Part of a small language model's weights.
Architecture: no biases in attention or MLP, capped logits.
Training: a variant of Adam for these matrices, 108M tokens, 6568 steps.
Each number is 128 + 24 x the weight over its row's rms, rounded and kept within 0 to 255. Layers, rows and columns count from 0. Numbers have three digits each. The size before them is the row's rms in percent of the matrix's.

# up: layer 14 MLP up, 320x128, rms 0.125, rows 93-159, columns 64-127
# down: layer 14 MLP down (transposed), 320x128, rms 0.12, rows 93-159, columns 64-127
# gate: layer 14 MLP gate, 320x128, rms 0.136, rows 94-159, columns 64-127
up93 118:135126153081147147136141165143175135166102143164132128150099124119127146158105116136097097068097120129117168115105092159140081157135136139153129151093151130131132107109189127166168148122142132
down93 117:106123148174108097114150090160147121154130132097147120124124105102043122151116132100149094097095103119172136148141155089153142096108142105129137146120106109095097105167117115114132168168118126
gate94 110:122136098145106158113183118137114117113137138101079117139120155119100112120158126106104140093141095123123097201133158127163140144143146120172134161125144111149128088109131131122174117121149130
up94 111:136136137168094146162170097109121139102138119133097171109101130110111116074153122134132108097159147132104145132132173126119131135151117161148137134082110143113144122118128171125130129116159138
down94 112:116120110128097125127120123107119139145121110117210138114129096143110117119132133140099086163159131163151139138127188132142182130138109130133147129143129121116087147050123153142138129127113157
gate95 101:133125080115142124151105085121115139141113124108117129127123144128128158106150149103169143140131206136138148152102124114154101102099115133139154117129169117140140162138167138107117076118106152
up95 113:110166173127125150080103146164141170171135107133129131135121109166160076128119133147142121163146128101107133082124126166126135136119110172124142130130151150173083126164123121146126129151104115
down95 109:146136112148110163080092156115110125115126146147142122139112109142101174100137168128149147129151140097138128121114180119086104105097159174135147128105109112073127148130123163110101154101108092
gate96 103:136153124150078112161132079106147136109130131157098127117141111091077109127188098118101110115163109125112131156168119090106120125111103144182119110092127165139109112162126077129138134157134180
up96 091:147157159152095114096131078104108158124125117157115159138115130115102111145150096157116116159123104144106145149151098148107139125090092164190141120146139146118150118121130092128108128105143166
down96 097:145123154098137133126092121114105117108141133139140120120136114102149112159097124126145115155153188145173150122115143112136145085166135131131139110139097104110120144103118184145104120138099121
gate97 098:110119128133131144178133150135145118102089114103115149122106148121136103102160109118108109122114128124138138191144142097151153154122107096133126127095087153188159124120121132149124099121130147
up97 105:118069126121157150114108109177097156121165140127124122089119161168154114170105110131173172146120136115136163119100081161124129155119162137118112126116161154142089123128103144103129109128151151
down97 102:167127135120119130091150138132076140151104104120177136133144132115173144129092149144120125118158114115203104132111130090162146147128159127166131146153134147093109113118125135140117167098123133
gate98 092:117156151109138105114132126174137139133151149128130124120115146105183128118167144146108098162138112136186134128138105130158120132107113128113155126082162130137163167145143137190116125158128108
up98 090:141137105129100143099115097097147156148129131095128172163134092133133140128111141130117108135139118130149168118117092137114130163146146119143144161168134091097138130103148117136138119088134125
down98 090:126147166096147127146101148128080120107163101178124143112150157137139101148114148118130125152126118127157099129144117093123161117126090152112099119101132153156077152118103105101123140152100112
gate99 098:141142125157112143139129101115157152115141140108110131109117110105136162150158139118157085167111129108072153093153108114137118142132076129147178145141169141159109160113153083137123145135145155
up99 091:135098113128109105127152150105111081126095119122113137107097157159152142137139121130111118136116186127113132121147187097091112154105145157120144116144106149129069085135106129078153163121144150
down99 095:137135118161125137095147134128127129090128163178147120130093154116152104134125123070145125142101062102115145108144083117109114141126116100185141106106156084141159138115125109159143174148103078
gate100 101:146159131124140115132127176099148130136123132088118108153114128108134138161104116145150083129129172120154131137130141153105124153122100174087152148128109111151148119130141130144107147114132124
up100 099:171132111090139112109100137089153125134090125092110160126139072091134084129139143137118125147099118167119129142128117075143113158162131138134144120153161131055120101130148155170125154126120146
down100 099:120150093151145101098146134095097141111140130178124140152136131101140136104152094117093158124128157080093136136141099148125122107148138070148121143136131120082138144113103117102163105143162105
gate101 102:144169143090122133135144157102154128115085164100117130121140128139117142141186088103101131151093113083130088120063117147106167142153126114136112137107137155107146128160126094173123126146158119
up101 106:135111116123152130098143094109156140098122124130123115148166147109168113163153135144123161154117114167138141097098133145087141129157115160126125110114122175125097068148141096116133128134119081
down101 104:147110104146140125117110158132129155121147114116185124127123125117110143140139130133148081127053097127146117114158110144110101163106127177141139111145168095119148123127130126127123119126130160
gate102 099:146086150153091178129142153088125176110163108156108155110148119090090100110094129107148129104151117114118150098192152133112142146121111156150142130123136098150139101093122142133119151126121119
up102 104:136107125165099144166165130143184164123078085127109162089134125114077119119116144125133148162111098110112163105133149139137133113101166137119156143115173126119140116093125144154149157134158126
down102 103:115125162152129147152129085114134112122101132182152152163172129116086098104134122162168095111113125117169132101071140100073104118177167126089131129091141112130167115093131159137106174126135099
gate103 104:131168083118116165137106141170117127092129138098119160102126119163115151140119075131113124120149121148121144155143159109176094133143122114100092111134118108155107123140125122124115088142100158
up103 096:129095132127106167120142126137196128161121080143108104113119151140115117108148114155135100126136125074117124117123146127122112122169123163130129111135101084125104128104167142191162192152157128
down103 101:142138116098098131115134127146152108136160133116099161143096168100149113116180057139105148141080120089113116100126171118112143121171103096125149153117120089138117167194127112136139151163168154
gate104 109:135155089114116132134160125145146088101101111105117141133120153135131123145152092122112107122118153141110134178126138119146121128147099084160101112176154115115131085143149131154109112142125134
up104 103:137107085123127123116150110120101137132099140106110121145099110113176099117119107113102111112094156163128124155060135123167150163119119138098142115126153107074161132089138120134114095122152165
down104 100:111144135099128109143084107127093118114124114102175121147117125144123137137069116165130126148130151093159106147119112171181127106123190118108141114095142069122128098088168147143133129167096142
gate105 105:162139129120148167129138143136103148117118112105095120119133116128140145102128113122147141177106160136128118126155130085143155162155111145105124102120141148166102115159120123105092107101139137
up105 102:134128109149165116089115127146136130099129133129148137115118160118096093113150095094133127131097140121090142162102113104150137074148109093156129134084118155124158150071112120148157136121084136
down105 107:138139136126138181117108143184132133107136112075138116149132147126133107092146142132152136158132150114128123149106161112162161127128140148140147094099147183123077153110171102143125143125106154
gate106 115:120087111156138156126153155092152130098087146133107112191132112071128119093098140092112144124141131089136120145117134137113170105109123143149139170125136156141150132116130121131107177138059116
up106 106:110156105136153093156086102105144103144119098123145114171123130125123149145148127158105116145092134139131105107101144103143147089112142108082170138131136132123137163149120157095131096114151135
down106 106:118139088146104103128137135122122116141128105162141118135137131141161128131154123127135147122106114099168138111148116123132125198126094136138110145089162084175127145078111148112086154143118146
gate107 105:074122094107161142141114102166120166135094124145101159167120113073149111132151126114107126102144131106103138132149103125140141117116107115111129153127137140139165168150143136147146175072095144
up107 090:122154156112122129143098154123148121083127130128126109147160119120112134156111137112161134158146132074156126125126096116143104129106143152120138155102095112164140136136142151085126140163133151
down107 093:120151114152098150104143106152108147110123122110094084148126131152140143113129084151135170125142113101130110081109165142157165149177124125135156143108097148094092123111121142132113099125141133
gate108 105:099098111098122119158114104140167159087106129155109072119141126160116166137121145117131118104163118115109113105191109137132091098133107114116134161119154099097130141141140107120134140138103139
up108 097:124154122126151109113136096147109135116088171137120088133113136175178139159107137143134144179132076112161117148097104118150112122173154108170117125073084113117131181116140137136118130185156133
down108 100:080137167093119146108110130102105130138102157145104136140134155130128155098131086135154142163103120157096125170107132160150151090118153126142121141141145100149135126099126149110111139165138128
gate109 109:103148163114126120154092122117137122101113097121102108134157152136126135139122114102114097137177157114117128181181140110126138136155145120148140150140138165138135114180143138129144117162099179
up109 116:126107111129151134125152086139132128129119134108118151069128104125117177139128118139100078160139122108115130165113118102135146152164161137143088112125158108100104198114127118151085146178121119
down109 116:130129101153135156122161127124153160138142104118165124130141140161128155163120111097156121132124136076157124104130149110099129134156141150155139144137125122140153126140126117106131134105167117
gate110 113:179142150150141146132156105158106165110138096138075086167175104141135122134124138138139090174145156122113116179114141126140117162157134169119149142107108117114091134163127137141088128142104167
up110 104:155136167124146118187079147122142121162136106124138108125151116127176140131123104130105137096147132104159086131151175109120114142131153156082084101093122121094107101161127153145162121097112113
down110 114:122119123155158129121133131112144129216151117151067155134119142132152127153116137163126137121127116117087115097128112145124131179115140103162119129135123155146159112143122118136123159102148109
gate111 107:130112166115154154160130111100146149124104153098115124133148124099130143092130145124176181139108109074127121160140077147154147133152119096123119118155136124157115133109179104141170141124131123
up111 106:147126112146139101136108165120135140106118074105150107122143206129139139125167117149150114109134144145126156172133153128077131119144135127151149118137118119136125117159154138133097143141133095
down111 105:086096098184141089140157118096086126146121102184116143140095123122099158114158143120115101166122073114173141136140140102135090133108141138099137147098171128123100142141112098142125140097141127
gate112 099:139133124186074128146159134093176109118102115134135097131125139156084091090119141138111130137143106131114121114095152129119128102132112144114172163165122139107167154106125112143145140167117116
up112 097:118113118118093108126111105186111151131151132089124117086110109115149124112140086119154103143186154139111117193107141128115085143159158145177128121178145124148122154136149149138079116156143117
down112 095:149108160127090133123132090125118123089118152126060150118109129099133110138154119154118151120128165136058160145143139109186135181160137138140090118130126120124104149094136145149119114098158146
gate113 101:117147089136111127106142150124148155141146112163119129132128126132138102098108108111159077140078207098126153139090149106135105102152097112132151109106109124141112172166165128113082150129145137
up113 106:134138199119127122136166124145110107149123141096108137117101178119128096159119138153138155064165089133122094133127125109136129125088144141137148141159113125101132088116167151155151148148092120
down113 105:119129093140117120091153140111107140143145123187137161135144159147119129135178168094128111161121167121103172178132137131094110134138111104171137120124120152141088117138117120122150125129147171
gate114 113:119114119163119131103154138151110155121149117189105112129130115103125106110147148101127120144146105076101144149124141114140128092083076127140182145109106120126153175133109140138091159140138148
up114 101:129174170113172092111123117121170131152172135112148134112133131136180091148181105143129133121128136174164103141098096116098120136127123123114158111124130122104161117156166120142159108081144133
down114 103:134175143087091107138092096135142096130168117126107156115155152147137094123167094129130113112113107151129135133153084128118158152109144116127119117090146120190068116135101107110088108145119130
gate115 104:107123115152112127113141129129125184126130128137083132128111126148108084107126122057144117150148103109081110125142161127145143117161084148174147113119138106149106142120117129160109122120099143
up115 113:092127132143132140175083116121130184172157137154118115127129105121151120143141133100111100166117096143090097140151085161125133142151123099149158113140147151127117158170161139131086146086130128
down115 110:115132153119083154188130085130120169116140114122167116118140117132101104175105112134123098130122162137142111113158131126079115136124153184169155124147139124130142147113127154105114128110123133
gate116 100:124123171128119142151143090126093138094127149147109147154130112128123106104128117088117120149162052066130116101154114137107134149123120116118135114124108151154160141113104115168175145138142109
up116 106:119133160103122135108074144051100130126123142126125120134097129097187113122105145119154135158132158107136105100098124117134139102165103117066128117156123120111120095109156088142136095213127123
down116 100:099138132123153147120140158106153117101140142101138112116136155136138163145103129164071102131091123133114123109169117090133070140145120115154091121107129157172075120125169091148106092143145130
gate117 094:123149155139097113111124153112118137119100133151114092158127132116144134123100109163130117108173121138134119144160163166124131085063137106133128134151104143114104091116121117180113161155118132
up117 093:089098103130142106124131148137131109116166117089135123105110141091149150138151173126164153089084160123116118164082144112163134152125142130125125136130102137123158138167134128143141131154123134
down117 098:170121115155107133137113132118135167129136094166133153118126125112103082094161144135106178119146121094155145130140101133121142105133134134080128104117145116134160146109143128127147120073109142
gate118 100:158144146112147127117145104184110100134127112123104147067124126140127074123108170119158108126149079152140125126125093117158125127124079112110115101089099123142148134095125126161166128166107153
up118 096:116156117136105109138149154149119123135118088124132145155121134127117127144155114107118127152176152112104118151104136136109159124140115141162124118143126146106123157155126076145071134149087112
down118 102:138113105115121144108130125136106132137094117133122148125126123168164121145149144138176146115210135116121190188121151110141103116148131104153088115109120122153084112132128109168143123147150208
gate119 099:095160083150139110119130131154185107138119141120111093133149132143106121126154124095124092170120156115118140130099123132129060129093127095142131131153172120157144127139136116130134085136158148
up119 103:084102106113135114128143109137160129134117112100144114094114088149122134146139148112128138125147115150136108101108085142062098151107137091140104103144119117130165135158159136153124084122139122
down119 099:133091139086116107159166130135179121144123117110107170127117074157129144134107133094106133113099061134141152101136096149143135110115133161064138157097148143154142153115164139108161109128155135
gate120 103:120156110126095121071104145137126132146160146170093154120124122113148149114156114100132145101101123182122088143157106105143138084099088125109125105122149135134138150148134081115138131148142147
up120 111:121126154117105120143098140144144112112129111155128131125133117175132151144137174116142095172120092119118155083147083160158102077141083102131120165114110129131116142143140140114129131161147152
down120 108:183124145128164152125124130122142113102116105137151129111145120112145147120127160112131156151156145147170138120163109143098096104158130128115140144123102159141141112128119112126153130120111127
gate121 098:146134104144145126095137137152130117120098156151121132141133121155130156144071155117130105085152070122141100125142101124139107074123082165112145148106119122088122083116154139158152143181125158
up121 096:155122133107102129133100113162119101138116147128166097131087100138151124109123132136073088141116159138131096144122124062136117101139152139132143152151102175136099099110173118164099091151105104
down121 098:105132138123172120168168134101125169127130131144193102125090127124138142142123098106105151110123132112137150144136141137076134118071139085149125098105101112146157130139153128127118081125111123
gate122 106:149169120084121125137116094135168146118107078094115137123118168100132103155124143110082147149139093122111141126142134123130167084140106152114107101109134127109087133128165150176150148164084130
up122 106:064144096122098110114126110150143100151138113103137094170122142131179115101126154122093144150141112106164142128099132160116132124112150132125139173138115083116152158144126158118134097142138111
down122 103:083141171143184111150148144127124123113125185137113127174141140137125151133158094098146127127144115172070128126150130114103113138093108094144123152144125134120145135145127129075130196106144163
gate123 086:103143136105081133087150145117109152159151115120115099153112115118105131104136155154092138107150121111126140139124139122132133131116091112155156152123090112113166129151141086165148089138156132
up123 086:136123149106114139144124156111167161113142122128126094118142120101088135072126137102140116161151133082143145107101081114117140139138108142145155124117122101122170169120090133123159132137143121
down123 089:159112105119125125160127112138074118131124102133155164117113096144161174105108146161144056142147161111146120166134133142138125116142177154137109107172142102143113178106127160100124097163105136
gate124 099:121140138120100193158119123131103116061147106155115109147143135149127139120119089122119166144125116135132135147116132139147149087139094090088100106159130115093112150139090113142119132130094103
up124 103:107113103081115117105144135117095126121111125083140112140109153130104106140131111131108148101164136157160109123100167108105141159118156149125103109134155154102178138134112143149101102126114165
down124 102:112082133081142073115117123120100140106111115115136107156110130136123088121113134138130119136145145098165132123116082118118145171106133119137136117167143110131133091119152152118138140112084112
gate125 087:138144127142133132134145169144158122144106129123147098150101164151134139097099114140124162052124131122131134133118152142141102135124128127183141147073144123121130108133110119148142110129137133
up125 088:132171142126116151136145134113132123155113078165133114128092142145144133106157066134127155115136061122148130120121130104129155154113094149127136137107149133124178122087142093181159148149135131
down125 087:159073108070139110129131144105104101098157152099175109100130092138144110140104150114137124149143179138144105137118090104160150130114089098113137109174097094137088165155132170131115117129153146
gate126 103:125113119122135118152125166140149137116142153138126112094084113126148145120146095110155120097112127148100150113100118131157095138101136079131138140154143140137131118117131123147140170160141132
up126 098:106113115123127132150163091133078100121114158090115136134141137158157130166112104157117165120115086103159145177104119147133139119140129130114125133138125114094132078126102168105137127115149090
down126 100:149132119113098118120135139108128115145104186098213108124076127144114122104102066140111124122146117150106176147148137119159136140093139119112155132143127111108120122131135147121133125152118170
gate127 102:150132139059163135130153160126125140117081157141123118107141161145144161105118079106123095123148146112101130105130122133112110149189094123115096108106092138157101076144160137148150130125131137
up127 110:135151095121161116141133073144107112142158157131150099161173130154157120150108126150144089156153151121080117137108103125072149156168146123102121116129114128148126115121156150131117110107127114
down127 104:153080119135091092125105142154148151170164101147230114122133123135138056160122127139118149125106130132122132081106123075062144105107157105141143139141147106136153137112148147110107160111140112
gate128 098:158126149149122162107151133135106137117107111142084102100155114140121136129139149113130111183087108144130092138159135117177115113143094137099141102139116117109124145115079163109120114096119131
up128 094:136150126145135137170120089147167152106107140097130124122157185126135114155168137114155153159084112083132144128099096115138146143139135109151140146154127147148115132112145110114150146141142145
down128 093:110156150136086109097185078103121140158164099129146119106149121141107111131119150114159167100123135091163127110096128110151129112113125136155111131150152150129145092116151149101121111188133126
gate129 103:118098136115157151164112143122068111083119146112125102157145168134113134128121120120155119099104118095160122142127151103151149145149150150150147145120179132142162145099149087106140169140118127
up129 101:109149116122102110076091136139098154107135132146131122116150126148114139135113134116127118189146093087120132142131069134105112127159133088143110139102133084157099169147122122132122126181100130
down129 101:129077164137125145139042152156140136109101100125161150153123163115114071114146065123105133122098170162144137126110177150118148114092132169092150143122133111086124098103126143141128116115136143
gate130 093:163100153126148110166121096158089164050145119149107142120151093108095178127131119128100098086136140137133139139127084117127139066149120123112124134131134175132128118168125140107135122107122145
up130 090:113096074083118102152197106156124095119123102154150103135100114145163134123148093137118124081116147114146143176107166142104093114123114125135130124083133149102104133132177137146141090188118147
down130 093:142124095139115145103112139096133158152106161145172087114123095105098129107115121103104130146114150090151132084099137151121114119172155128142178121121121112172115133120131092130140123153117150
gate131 097:160137071173139147110159128145157125094128125106122140140099140129088126102136125124134142141106134082130109141124137113154122118121087125116146124145125120124168104115101145118127052122132162
up131 097:175149141140134145105104089132147116125137116136120137084143131135150130135103088119164143128073104164117101149123112126116157162119051081132130104125160122178120132146176093120111130114139141
down131 099:131147150116112164143142089121152141144134143117113109075126159170131140163132136131141130121100123156102139119092139177093142108107064124160152107124104129133129105130128110113098133128159136
gate132 089:079158121116164102112142120167139108128098131083136121162118149123133076114137152111157121116107121091139104167116102112111119087144112095153111122110131124115139142140118130141124099116121116
up132 093:160101133136091134125119134146117151151161169141103175125106121174146115132147068093100132168125170138126157087131145155129131098128099142121124116137124166150089114146141083114146136144164144
down132 089:116164133144152076129129124181125117094161082120097106097141105119131078120099139145159123126095178114150109153070101090116143141160096127159140142126124113117160124109132102119074121158116150
gate133 108:151154116103150133119123130131127130126133110143105170096151071111144158108129109112128138153130151125133142110136091086194111130140096105114120114155133098146141147156159121179151081148139146
up133 110:151118146145149113158147092104092117107098136117116113139138155155182101114121173141093123162115118092129150144070135115111139150129128145108137124088152131064118150114135177145148140134123155
down133 115:098092125133143136124079142135090106180140120131132099153126107123123081140095102170135113119131177145130113096121147153146104184134130121106158147096123160109135121167166181108091134109156122
gate134 097:120142126140139108130133144085117121123179130140107116166144142132142101118140109141134149154153138136108131129172163190130158082092111114134125147151101147151128112143141122135118139175108145
up134 094:145151131092139118154143128158125104110110112113123111131115178091113111117178155124126102127099158104107124133088144109098145153149102095163111124135146139105145118140191145148139086142140135
down134 095:128131087130154112072106171134120147131107095128124110108122147136154127147174112128133078142136148079139141143140104087149133128133143082184140089116140121080131109148141142097107132112128110
gate135 107:126117110129112143120147172095195183166114135123095101127123139098113136081136117116112086149124153159105131166165106118108133151104115140140156134148116136122116101143157102124132124111105142
up135 102:100146128137117067133103122131135095130155148156133149139149074135124096138125170131148097141106151087086084134104137119106129070099119112109149113144120141132099131145109123064116096138095133
down135 100:125136115169100146144119041151155116108127107151158123135153119170058147156175099123149078117090126152129122142148159113113145130106145141134145143137128145138120117108137177109141123093174146
gate136 100:148120180088092135131131144112117133131144166111133114110156102106122141141121135112088149173114126071085098120086071154170098120104137120090109135182142134146126075123144108120164134110135163
up136 095:132095132180081131136132087137104151118147143103120150154118092111096146164090106133129124148116137139114183070120122134113134135102106137102126114132183145178087088105148131126162163108111108
down136 097:116116122142139095129082128131115088125151116148127142162128091119096119192119113102124113132109106091154153131106101171091139155134085083099133124133131202115092139168164112146171076131105113
gate137 105:189152138099153145149109065141120144089094135106110133149155100133125171116114138149151100128103128108107111116126124106144083135196138162098137133125139160136132132110133129155172090117160151
up137 115:088152166155131126138123164129135097117118146124117109160154152054123126119160178120185150143107069082127089128135115131113153138101122135148146155109090132103182118131088097163141156100113109
down137 105:142152155119110116152090108116122125116108111104071150126096137145116116139125161147137108147120146121137133127128120106137106083177117162146134120132108188136101149147123116102132077113144117
gate138 092:126131160134088179140135125126107151100109180108120128123160117143112122126112120147141113128149149117168098179110139118129170123121103137115118111153125097096136087111159138131141158112146138
up138 094:111124126144123117129094094120086110137116150097145153169107123131145136128135170129139118153138138135153137143123114127140149095136169136159119130136192114104130144091177056140110110081114111
down138 100:125141121105185167164101142127152118134097108156158111090145135133152125107133110115151120112122116131124111155102153137109086110110149139112106148129149183124119125125131149116123144156186110
gate139 102:110150100127112153079118120135142150102118142089109138110123107169117134092163107138132147165128103165116140132085121097140122102163126109118109084175140105137128141132118154128089118157116140
up139 103:134152106123132125118142081102154125131131129145111141128108167136149107132110108162104111128136147200085133165144108135140109110147097128117143135120117132175122162145120119130140132127149147
down139 101:127172130120110119144126095082120154138124130123178145154132080170105124135102118119150093155102117131185106102142127110136135127152123141129162117084123151137109100120155158158147155117109134
gate140 104:110106136168150148113167103117156121149083151110088106143144106119100127123147160094102140099117112095140135122180146119111135187104114112154124115152153175152117104148103114132119119083122115
up140 106:161134162133081128135106150063147136173114151132103116117153096092127109113165137137107126119108154093125155101151099175128114109167098095113141111170124156122118125130144106077121099113136111
down140 105:074167083139112107094117144102159148144146097155182117117143149150119117149174129123097137156075138148125126106140107130129083096132119068132140136120120116135172138132075110090110133115125120
gate141 105:157169106106129119136130120138160152105093125156125112121143125059127146090158118110133120143117152124081128150125086110110145118149115086121089099153128084123145086133165137173141107146128151
up141 095:142165144113117155148108127146112158121151133133119121111117122106101144165122126155119138120057163129137090108123148105116122158168105168112169134098121112119136086096112134113163158087129154
down141 094:124098159147096109136107096131123142142143149150133102127104106149095105127117079117152114139108085144104140125128096122086167146123141139178118124134129166143126155082103104176122164101140099
gate142 095:121106098129096124146116123153135122149105139120105112130126118115127091119094145135139069130167170134104136099157139157118077156128127100107129138118115124142096130105123118104133135133137129
up142 100:126133103130136128158155162133101133131129123072131092141112151130096129109137092164090125120176106121137063143128131094147107147138144106143105106087156151084154132109142209131118100135118135
down142 098:121119115074167129120147158155086121111108141126158131163142168132175113119139180094141131113085108142065133133152113144110132122179105138131120097142174116119131135168136151155110079137141141
gate143 103:111137107111165144165116132167152113123105124118126140135144172139136101093136143091186065109119156081130107160102110161102129135138139109144125162132095129139189147147132145115132120114154152
up143 104:146088127136105136086128137162095140159102131119136145127085092138172107118090134107109102087110135148146109178131142107116135161112138140154152117120111154094140134153083104124116205116135137
down143 098:112161136112132121115140186102137158106107131143126113115160107109110140109148138130132111101142129121122100176127113123113105123155126148133143125093105183097103164115128145134116168125101115
gate144 101:110157134089106120147152153124128132117099171105138109168121163136169129185123119054139121133077089108156096150139123172115114135130135151183097126128131170135106148141128185131115111144087143
up144 099:133146145131120161122134088095116129126098107094124099143111131153120143180096101199162068084159093143149122138113155137104121169146103133116142130135092148156160110124119146123124130138136152
down144 102:177110100143051176143141094146136141109134127110121105106129108159120143140098110098144111116152111125133099155158110112099141120131136145138113144125139156161117117124089166098111129101111112
gate145 098:093117153142099129167173151177116123130130134131112096134151129152141111155134151153130127130169072118133143141145104113124124113118146096133146152126147089150185157098117171152147125116139119
up145 099:126087140134096157108143168130107149135175160152114104118143129107090133115161129126106129116122095074125137108172142083151075134093085093115109110166119104187124126129152081159128095129135131
down145 101:099122141116121124165176130148096139124127131133110119126110146133144128158152133135150116105153117126167124092088114108140109132163145119137101141113197092130145154098120140153148139140125101
gate146 101:126122128113173116149147081134105117088122126096114095137160126145097141150117138130143103145136144130106125186106100127122112109108132087137119119147156123141143106133137153129125151127087147
up146 096:134130083154134137041135127126140125121112135122129139103114133143140162103158149143070185134111133150148156122083137126136115118138105150108132118136116098113126124097110095107133115145130103
down146 097:110142163142169116100109123137120125138064157100100130115137131099095120111106139107096126138134116125107171140093153153153148129123151110118145125083118110129098126111122152146140148150114085
gate147 104:110162082139132093112155171140170121096077133122114103148171102079127160121133131102113123092139099138118117139167110167124132127120132105123128144116122160094149116192166125154117134125142153
up147 098:134059173120148096095136131102101110111146137137133158136115109141149174139102165138142137087147132135146130170106141144136119148141081143140141152132132126124177086112115133107111170075160142
down147 101:141136111109119134126120128069109103089134149138166156076151164141160137157093167156121134122132155110164123104123127104111132122177151155136142084135153131158141125137169098138109138119093117
gate148 094:154125136145166138141116103148127152119135116083104146159142134138107146152114124152172126133137143086132134155112091156127121169143168171122120125159144105119107153147086187087133089096109145
up148 105:142073134141127119110162109115130160075166112126115149106167074168129118127122102120122132129107074141112112133127156122139081127124135100129134141168144137144144131142105147134109132120142146
down148 106:132083129111111122123164091146131145119122119126109160130124112146136152143128123124156111152171133126052111119151146125107173116176132128081120130130099120178129137123170126145154137082113156
gate149 097:135166139084062119140088126151148131177157142121116113119124144170131116159149150120107132157118097116104145121171127152112125134158117134172135119157111143131094118114169135156150112182122155
up149 098:134123120146131140131149068082116146149108143143106174089102092079111125085142117102133108155119120137116103156054166114149144132127097112101104114169124140104117149114125117133112119118131147
down149 101:119166152097129172094071101103171101165170136154114100084114108115107132135179145089137117135127163072135128141123165130143115112127139139140125113159137131128112115118127144151124079140104123
gate150 101:097116083129152120161106125085079111112129116132114124150141093122130114167070131113117128136181153128145127111149140157123129180072115140067144144146163117105154170108141145131125089121099094
up150 096:152146163088142152140143146118114146133117135080117086106095155157089197134122094139089107118102102125084154109162106125157084114142081113133109129169111115137108132131121091109136103127176135
down150 095:070091095125126130141148120132097127081138137185127148158140125103137094165084110102098144127158166122136080135148108138111139167101142154105138110140141121097183131093106138126117133124118111
gate151 090:122108085167145114095155133131169124134112144103126129145128162161151117087151090087121118168131151160113119166151139117107121050118092147180103114124129128135159095145101087131124113114112152
up151 097:120146122133132117144069113128125101124118121119144131091126146172121135148123084127108141131152124138074151117153092160171126109134147089148141110103133138143111143114129146140084104085127151
down151 093:149112169165153107114095146109104118159148130163133135141108141146124077124115146136141106131151105108200148135109095169125082092087107124179120128145129170112118110113116118151159104142105157
gate152 103:121181090143142105143143079132148182150134169151105119160132114138112160122160127122106144107108141125102116129139122158104157134092123092160149095151119177120139106124117163102135096116148158
up152 106:092152130096077110146091136108171127157154105113094108159117113099159080097146124142154071139135127101118167163115131085113139132147110094120172173111129133123127138181144093113108103141127141
down152 099:133187129113103121133148179121176120154149091145178133127115130109117149163129137125102122134166124101123104166148103139132169141095118101146122111137056157116137101145117143118159094114117128
gate153 097:164116099085138126129092082153114129133115156098138147125128112152133162126145119119110116147160176103111134138128154130147115054172111157159131105132125152128098149161134107115151094151132152
up153 102:118112085105123131126090084140118082111138091132154132099127115128145131207140089135103128158148193119146101132130150106101122111134155143098108108145184137102098153129121119092091161160145141
down153 105:138132106148124090098169158135102131105158138161122156153152129103136152177118145148145164120099134148123111119101084156113135186118146169120119154113148124142152130087104138147117193128111117
gate154 091:154101126112108150076129149138156151105133143133090156123158118154143167094144116089137116123143117093110159095136130159098077116135093125106149123150138161132099085098124169117148143122160117
up154 100:108135163172156078093165117102133126131144180138116116104126124134115084146089093137148148120113157153148114154128101127141163147119136109156144089122134154078107164126131082133107121161126143
down154 101:125160140159101146085123160066152152089112158150076186159135095131150080127129136119146163154145138090138123151137118152170132104140102137133098154137118144110171124116133116120108116124124145
gate155 105:130147114130085112115124168160150122102155139097128123117129124136138150152124132091099108142098158106107118129112102123131115051151096077115155125140140165106113142168145110107113125165139139
up155 104:157134136140104103073113130127109135127138107083140082081101116103147173112134134138114102100130150150138136113119126133147114149136155164169141107167178083137079082126138116147151124123121146
down155 100:114094088111133143142106145099150137134131135128140120130091145143131097133102146123107126131145176092140163143150084135084143129091116136125145108130137099133117150163165107157167118080099123
gate156 090:129122132142087149138148067144106148144084127118100128122110124147082108162128121096139099101144158146100147167116145127131155139135122122164139111131132162100122139117120138097117161124134147
up156 090:142087087156184125079110086112122121113108133157128131141150110095098152121156166064154136137140127076132148107120118091151114128120092131094114123127158090122121167092107136159087118135080105
down156 095:128142113136181163116143117122130127134134115159121129114142159139133141121102137179123130140151087115114153140118152136122086146162179144081134135093107140103148114155154091140137120080120162
gate157 102:135097159135146131169152127090090131111119105098097136085113117197139120112152128085141141120146139143094097156157174110148110146161084152123102099128093159144120140154139145132116110117128164
up157 095:130131107076107087147143107128128119113098105135122149134146150153175093117103144121148134124102133168101117155117112158103129121145155105084104114109121127164123122124145149104120098129144130
down157 104:118122087131152122101121097135160119113099143151149173161167135179091107110128162123147116135148093170087158164109112116125136091124108090117102146074148145122121123134097126152133088129132131
gate158 091:111115060097133167074104147115095135117103172092127108147126143083145137121163099122133114126124134100099135114140119155153111141202156116151138105184123121125152164144131146136139125138096171
up158 099:127124138108136085053133144132118136153122119101134175129149107077104153133160125122118092142104095104101131112104107150110084115168103088105145120127121112106104171178126094118172133112172131
down158 099:138154081195155120103135143156079095153093127161173142118125132149149130149114128144112114100114123091099101085119131133123151168148168151100144142120138182128069131127109106125157117109146123
gate159 100:140077160138122108171119100139122123104110155081124118111137155113115141131136134069146106128144106110115124136129155105131086075122137113178156171147110163137117121154162157097157103142128115
up159 098:151167079097143148101117159108157138114104075157117124151147082127129152114121113151103169112076188154152131124101115163152142190138123107092105098137155124114113121141131094142114141113132169
down159 097:066077148106096157144107140100093136114127141114086097117134104127131157128154130100153128124096124093085162138140126092129130129170103097118135150119129122148146147173112134119161139143121140